Weights of a small GPT-style language model, trained from scratch on English Wikipedia: width 448, 10988 steps.
Each number is 128 + 24 x the weight over its row's rms, rounded and kept within 0 to 255. Layers, rows and columns count from 0. Numbers have three digits each. The size before them is the row's rms in percent of the matrix's.

# k: layer 8 attention key, 448x448, rms 0.0372, rows 383, columns 112-223
# v: layer 8 attention value, 448x448, rms 0.0379, rows 320-347, columns 112-223
# o: layer 8 attention output (transposed), 448x448, rms 0.0375, rows 320-346, columns 112-223
k383 101:096162157156109118157138155164132101134149127133104165155097132137083132172151089126126109117113116141107112151137116137151120128103091101090103105118138113119130139092182108128117118127172109113122105090147114142115096132123145124139145159179109147143135081118084111177144107140142109115137143145130149125126131101146132123156180128145
v320 090:148149166124110100133126162152087112130138134116158113150123150130128133154147155136109115126087189118137145124143114157141131097124099151143135063117116095101130147088142105134159138118120136096128150130105142114126109106089086110075104136170120107142134090141139105164196117163068100135147163107133125119132083137135146098117146143145
o320 086:142139169142094113092156160128107128131194122118094179133147138132121148165128111081106126130153153123117146088105106123130118113107162154161188108130108127094148100130138116140121156160134153144093150116103090141173105155114120128108146163112144121135133101139114092148177122136123118130126111129141114098156122146161163127160076147075
v321 083:119142129120204115112127101141101133216119136112127133143165151161109163136136109132105161157129160145097151139115145153101141117095149117162145154131088155132073123123106142141096134176092145110127119134130129088117137127127135154120116094151184079159091071148112132124109145150127131098143102140124132143164129142129152089144047142100
o321 084:148150103134133115101162112114131116161126125149154143092125127150126126161130139145098121164111138071151164163139115117155141087119142137142100083087100112145116131153138161140135114119143135162141142135144113143155148120131153163142119080126105136120062136133155125094116126123126109123096095125137100172141164069084191091092106121156
v322 094:097163131114135146125158102145169087114166126127148094128113107114144139140111103145141141101126125127146161141157116109127138106145110077150148061120171162118177155144112119112134125115122162124114122130104139130112149128149126141121128148100105090157139080105113092122142129145131146156119103101135120114142117129154108132122130076137
o322 096:120099145144124162112139145157126093120133133166144161112105118148166107125096103150145125146189125130136097101123098119111169141121140099109121111141116138101150195149108121117109191150157170129157112057128084145115134153134107144130138138120180090139151116051131106124128088149101140130132142129121170097082078126132147137108113140102
v323 091:120105095125143092134156100103140157110139116137136119118112127120126090154135157113126121142144086145114131095108105154168125105151130097153088134146116119136139129092135142159160163121130177133144134145188119157126130111107150133153129155193175161111142144137099145122140113121116077131118164133129137121116131122101108128153156100101
o323 090:114122163105163115098141144118102162124135161138154119125097118110129075113113143120105126126102133155090152140144115138137107133163114140125092142119121127168153172141152087109116152128112126132101117111130139119141118129121152104098127090148131131135157158183132159123125156111144130121155127103148121179143147150129126132138135111138
v324 093:093133105148168124114156137156144160102142176111125165107173096157134127147111108113111117087087117077084105169140141119153146142112153112075135144181145133125131172145099166121105133073141116131117126107142153173106111136130182148131122148148153162125135158142141139141106081130125120171106171143121120103111134112130164151158128121128
o324 092:149138114132162142163131182117126127135131165147092136120156105153125116123130165148143109115110132116121176094117124116134122135170158133138138171086138134143123117157088148138076117123120090090121166140132145114146124058158097120148131117131156104099150150117125128116137126084120129112119133119137081081126096129140126102158139109118
v325 090:123108137152120140114124106161118121108154168111146106128120115151152122109164136148107134118114156117121144178127119128108172157123141097150129137136093120155131096135134106130115117110111116152122128191087116100094115151132131137123131111148155139179115109138104120103106162124157127142096143127136131096093144094149110170167126093144
o325 092:098083137164119133159111105173111109156153182126102099148127157149146119154141134132134159177132117151111093143125133129135120163140131116131110142101081088165183115140129150118128113133104097154166108109101160096161139128105158169173124123131128115112127149117144073087128156134141109107090124120112139134114126133148100126095081090111
v326 094:089108124136118141119156107122135139132126134138150096150112162125132084134155125115151134122158161120144103134148148163115147122110121119134149101119128144111129136106164111139110123120143142129175155124136124125111113099109149100158159143102148115128133148145130089172092167126129098146117134160126151139139128095126109095164170113139
o326 093:128134141149124110113133120124127057155139138113125123124159155137137135210098115141135133134116166108133152131100131105137154167120154129133175098089140123109114095128162135121094144087191167112106139104119107115199090112128148103107141124109114118134161104130157121085148097147108148138116154120137105117127171131159150141158109107080
v327 096:124182129162084125133123187130102150160089135121141147137125150163124119152121067100113142115129123106153133146119124170155170146101170133131097156102121129137135158147153157107149105140120176102110114067149133118157139128153146161105109117117115082129170132129137097143135075120149155114108091185140099098084154141124130125090163153148
o327 096:114138139117099138120135125122119104105107091143110173166169112097124138120122100157167097079121144080101151141141146094110104116098152134166147125105122129125128088140118123109118118142114114097108144087126118164091154143113119111096124162103103101139162104087115174119130127063122123121131110167087156145110103189133140107144151125132
v328 089:128085116131150128126105111098182130093122164164088117108138116125106106064193159114119158136127131114113083150098107112120132096121117133165117115107109108111113130101087113137150110076093149176125131120100110098089123145168114120146180137140134158121114148134172106109076138134098108154121138157132107110132111111164111155142156156121
o328 092:118148127169170164121118117103116106146116139093065133121132121128140130146147123118128143096122136154141066114120114114140123147162114093140139180119143159138152110121111147141132102120128088115135108166132142099139132101148105132170154170133134131152071115146160102133153140199122108118139127067168114137132083130163102165133113148117
v329 092:162121180159118138102139148165125115204138146146140136139143111127155157119105167149131098161139155156131166132100093112167088137167141124134085140090130126103120140113082149135132118149100164140116108145101082101103109156156117157110113111129126144131168141126126150115143149130129165115126136137117124126118165076122173133141114144143
o329 093:107113103077135131130088191140153106125106148114088138154131097110141132111132120092150109122119161158129184145092116136112141127102130123115081113131094092136146175112160132129120096110086149141129099136101131160117118125138135110104150107117130128104103116127117089151076142113130128150143139142090089123090140117117142127099121157188
v330 090:137143124093115126130082149098108134087157167139115126127119120135138143144106112129179097092138128144124130140110096120071152078113108156150115101125140139149144124110131164174114109106133113142153120121123117126116152147136124137123155135100122127133106099158132157095087120147154121131122077122139127190125131124122154131102101088146
o330 083:112144132108080106104135098112161128159112092123155094135161132123123141142126125133148121138119170111126145148101139123127164138109151104122133091090118135107151156077147145111130138123118181146149127115161115091119104144132096182102168105099139129115102157195167153174074158158137090097102130153076163091139114133106108145138133109105
v331 092:154133089140038130147124124102117119152146115134110127127093150133081154088148087133135156116156148126145071122119156086136101115109135162105130111135120127107110114128141113133142087086093122126085104138117119108111127094145150112141136156117114090105149115149156093124175108119095172064109120132135130147150152116117128157080119119129
o331 093:116187159111101105142110125132090108119127097134107111135119119110061158107130106140124138115184117097133078153097149158098124128151143089111161119105131138103115127123091117101122086136122133136157073158169088149117098166135135136117141138103098099127118113189122132165135104149147130118144129120087151143090101131131099128110118143152
v332 092:190114133126048162096115147127135123146110136123136138148147130124107130140097121109095114103116105120110109129143089077192139100119095101168158136080125135125108137107161123106125130167143128123172134151120127127126141113166122127151132139164134097144134118159113134130161090137136128134140117118130120142121158113082163131119168107120
o332 089:127104122133136161155133099157133131120095094120148154187114090100112107123170087083161111111106110114155117141100112080108152110096135057150111102124091149116121125140159097084096180145114164146158118081153073158142134158131070097141135145124154119107121149121120102179099133140143141143117133118156155137120123132118112111132133140191
v333 093:110184107148131164137144168129139158125113085116113126147123114086114111136113044137151143096112151094132079159135114122168153099167126121102138107139155086099098144142132142147156091135095113095114101158125136119090113133125149129099149137125138125132139154104146100133109108100139140144105122163114066099132112141132158131141121132142
o333 089:171149103154084157158078155108151077125114117133104137086126133110149110122136108158154116112167142117122118129111151175145153119134153091163111086128113116129128132152105109124137144104111124137118099123138129162120099145099121112125120126126142082154142095119141140113104109110115133137112140121107153125087092132139136114091118138136
v334 092:117118103161136158085140075149145147105102115087173123108155093093139085134144089155136125117120090114142180150163133151096157167122184125169149143080097162151100129095148103099109150152127106134082147105112156117150187118139144131140116108145128119123164154092139130119128099125158143136110105111135117105140089160138097103106123115106
o334 094:143094124128148134109142123175154206089141107136140092093155177127156119121117150166086124120160086108139132132132127140077167123110117137154153147108126145113116132119066117140112136142136097168148110100097089126138137160120171129139130108129131127129157114071076167104138114104098157114099141083144141107121110141088113135169140129121
v335 090:130134077171138118120109131084167135155122112089127176113107129136107112128082138108146073147121127113133144162138116129180130159140133103135131098141083127149134134158134124150133149141121115129111118111102168166123101119122170121157131132102134147103094120126105126130183114161098124149094164151118100120124150131144129101142123110088
o335 091:139158112165173115133081156112137160133090108114101109131104145071152110128116127092142112130145097110137130125132134164165105137096118138156135136173134113054111161140115088122130146152117085099126116157088136135143113138131111126109085161098144116114073132188133144131097147103137096100092130123133137114122110159113172110163118127150
v336 093:123131120130076140132130117147133130155117109105131123122154134149164119167122121095122117100105179135108157139113130144117185158091135169139134119085127133121149106094172170117110108146128109070109125098164189160137153133106116151134118102095128089121140130116167109142146108120127141121091112113134163093131110133135144127134124144135
o336 094:132136144123107123129157076111118171118171078130113144140189158137147138141143121106118147075152144104088139129144114124116116133112136136162134145117112082128123103134123133155102110111116160102088159171130149102121121155116124101123080112093156116144125150102118152138117113090107114108105088131096172142135107176102106115183137161128
v337 102:137118135109113107152150117153085145136136149166164110127141181176157158127156159065111173186155131109148133142126139153163155116120135135126118147147129155061173138131161120078132119105129107149136138088139128172158176107119156141137136122145125106154158129124101117149112124121138147101108088104137138110080148136121149115116119162140
o337 099:127132148128109112102167102137129078165111147112156135166131120126109130169145099126127189160135132117141184099157158080169149124134120154145134145125125167155149107129132143120129148158160131096146116167165103153135153107160143126206160154151093132128139155075159103129143106131145165161151096136149137138104141153158118137142117145125
v338 089:137164138133166088179100167117133136179090128117101141158159190136145198162121141097110144138146087169159129139099090132143066107106114185088099169174094148086131100168071127113199133146155111136130117109099114146131123128099153117156119125152163155088163095118157171125097165079120122104152152109144126110123122089138148147119108124141
o338 091:106155143119130114127118123102112087108122123150126136120126132156116123126113123188126127125131152143149141108117139163142066098192065138068122172132119100150181154155113125123143136130125110081100073181131167178134123152164140139098178141129126120095153129130124129141135140115128115117108142139114150143114116092150147133116166167140
v339 089:145123098141129130117163159075132108150157068109092116109158110142110116156135086103155178129077119106137106136116140107108150105134108167120141119150148118096140124138122132140091117178136135141125114135128114162150174137140112125103134126141091126138099149179183172137083091105144133126118098133113132160183103097101111140135142091162
o339 086:142132139107102118127109112142141159117090091122128171142127076163150132122115131175119141121151150125145083126102136130156151105139163099129162100097141153114107114105124107138150120132115123161127115153163140096120134123181066150121121135109109142141145132117124165122117114179138165119137131156110122132133087136124122115108122108151
v340 094:087148147132170082116126162173095122152125129128158146103109131119123172142123138085118191136110127136142182088146128113122100137130098155089141130111125113114117152200109135147101140152113067113097122098124137093130087114096116094086153107111154129115126090147161133112106117103127155159193118167126142132142129103105125146133123130126
o340 089:140083151156107126144106129146122106147079134133172149117106092134125111156119163131094142175146139101119127131139158099128124090156105127096105134145105132154131116171146153149128101166117104132117099147164117104115134107151144125120152136149096127131151113100124134112165154152140141114117111157139104149151162113112164121076101155127
v341 085:166109145139069109086119101101100143110124127143109105145119126110129107159087205116143119129084169131124149124117136120150093111136094114141134109137107124089137130152139117118136106140151109137136090143111142135119133099156128136118184146153155133149113123129108162077083136132104105118103134130114133137169113139092115166133102121124
o341 089:123144166112146139145105111143104133157146156145133133191094115126108101157167118124156147152131162151150102126134137129127109138150106086167134152111069114157178157150128133131138160155120133128162082125151139135128135125126157180156158122146105119151127087137099106128134144153163159113108119146101141171098122105123122129104103152116
v342 094:121153100156133148146128114148099155162123105118175167128150113153121168116106116174137104163095133145109131154139110091170142125130103125084137148104132140162101156204136102140165124149121089131144133103156139121126093136124140118135164109106113103103112095149135151082148154156162165119106120115124083105138171169097127153083117136070
o342 096:170135126166128152126145120153121136170127131129172117103126171151085124148160139119119114086116106132142124157174127127125073148117102124114138130108139129137116110140139145151102135126116120106147138075132135086141141139115176086128129141140136094111121156143088099097140215086161116156065133134135101115112128127119095095101152112140
v343 090:101170124133181132116148135147180133174093142175137136133147132125132125139114158128130165111144161170109137144136107160090138124113151079139106146128175120100168111120115106107107125120129124163128143114192126143123131128152123170134086128105148118131095154127134141126127154166145134132123126126115125085128103141124136127128080173154
o343 092:130152093089133139108154160123160171128138094157127087104122147149144157088138161155127117099146133133129102075155089099130142108164144126115102120109171146118111099118123154141149131105121089126124164129123126123123124103069109117126143126139127185154093154112148167108097138129108122083145122112163089132148117118128141141133153121128
v344 096:100168127131118113108102098152146104099154133152121120129147124119100127111148137113111140111137088096100127148124122108123159155129127166168114137087147125137137138113114159158057155101121147152097126090118103141156143108114121119181096107128137135103140149131130088111137148129105168142155140073127150138143143102063122129137130149130
o344 095:131133138134146126090153136150171102116145131088112117100127130203104168101120140118102144146122111099118153119063101143118155125100139146179164116119139123140077132092132150090100088136127149099108111170142151137162139127112135109098116159150112147142118139121073099132127072109129139153148109133166097156159124167139124114128130134134
v345 093:147149083129124104128136111142116134114096159157162102133122126116115095136176072156124126134150146154147129138086113140142085110097139137116134111146113182115106126125167080152102129066136085141108131130120128101151115063092134095116113102064109119096111150145184130121145113117144136102143149149146159126147113160144119155134135167109
o345 093:096141115150106126109131087145121072158118129132128118080137177118097145147121103134142148157148147106148140145096144134116086135093125113119149108160148129104113111078111098131122079115178167119082120120098103115116140125130160076138119137102091090122159134168124143089154137146134150134146148164125137111128140137129151117127116104156
v346 090:140124080163159143144095139092153144120095128119065114190128106071126101110140116148134091103108108125122132160111094165091107126134161178151119127113121102151117127135115111145167131116142135100100129153061128114137118120131108137121154128157100129154162145131166124134133112128122126145109138138133117160166083115148162176162134112128
o346 090:122156094110109147150094135097121149147171157129090149115138130105109105108116129156111133120111145157172092143104121136117134117130110129150159162121102101146139171091104081139138141095120105120089110151107192123137145135104151158149122108143131151097145143134084163114134126136115121099134127119138151102125107132134149119107115148124
v347 098:093152169128124143125120181130124134156145146135116114137143152174122087122140144080122147125116158136114110106148125105073102090088083153137124134138072141115109134142118103129125111101129089171135115116155136088096147141110114165104109121176119167137082134147172161164136178125146115116141120154133121133167121121078142159112097137168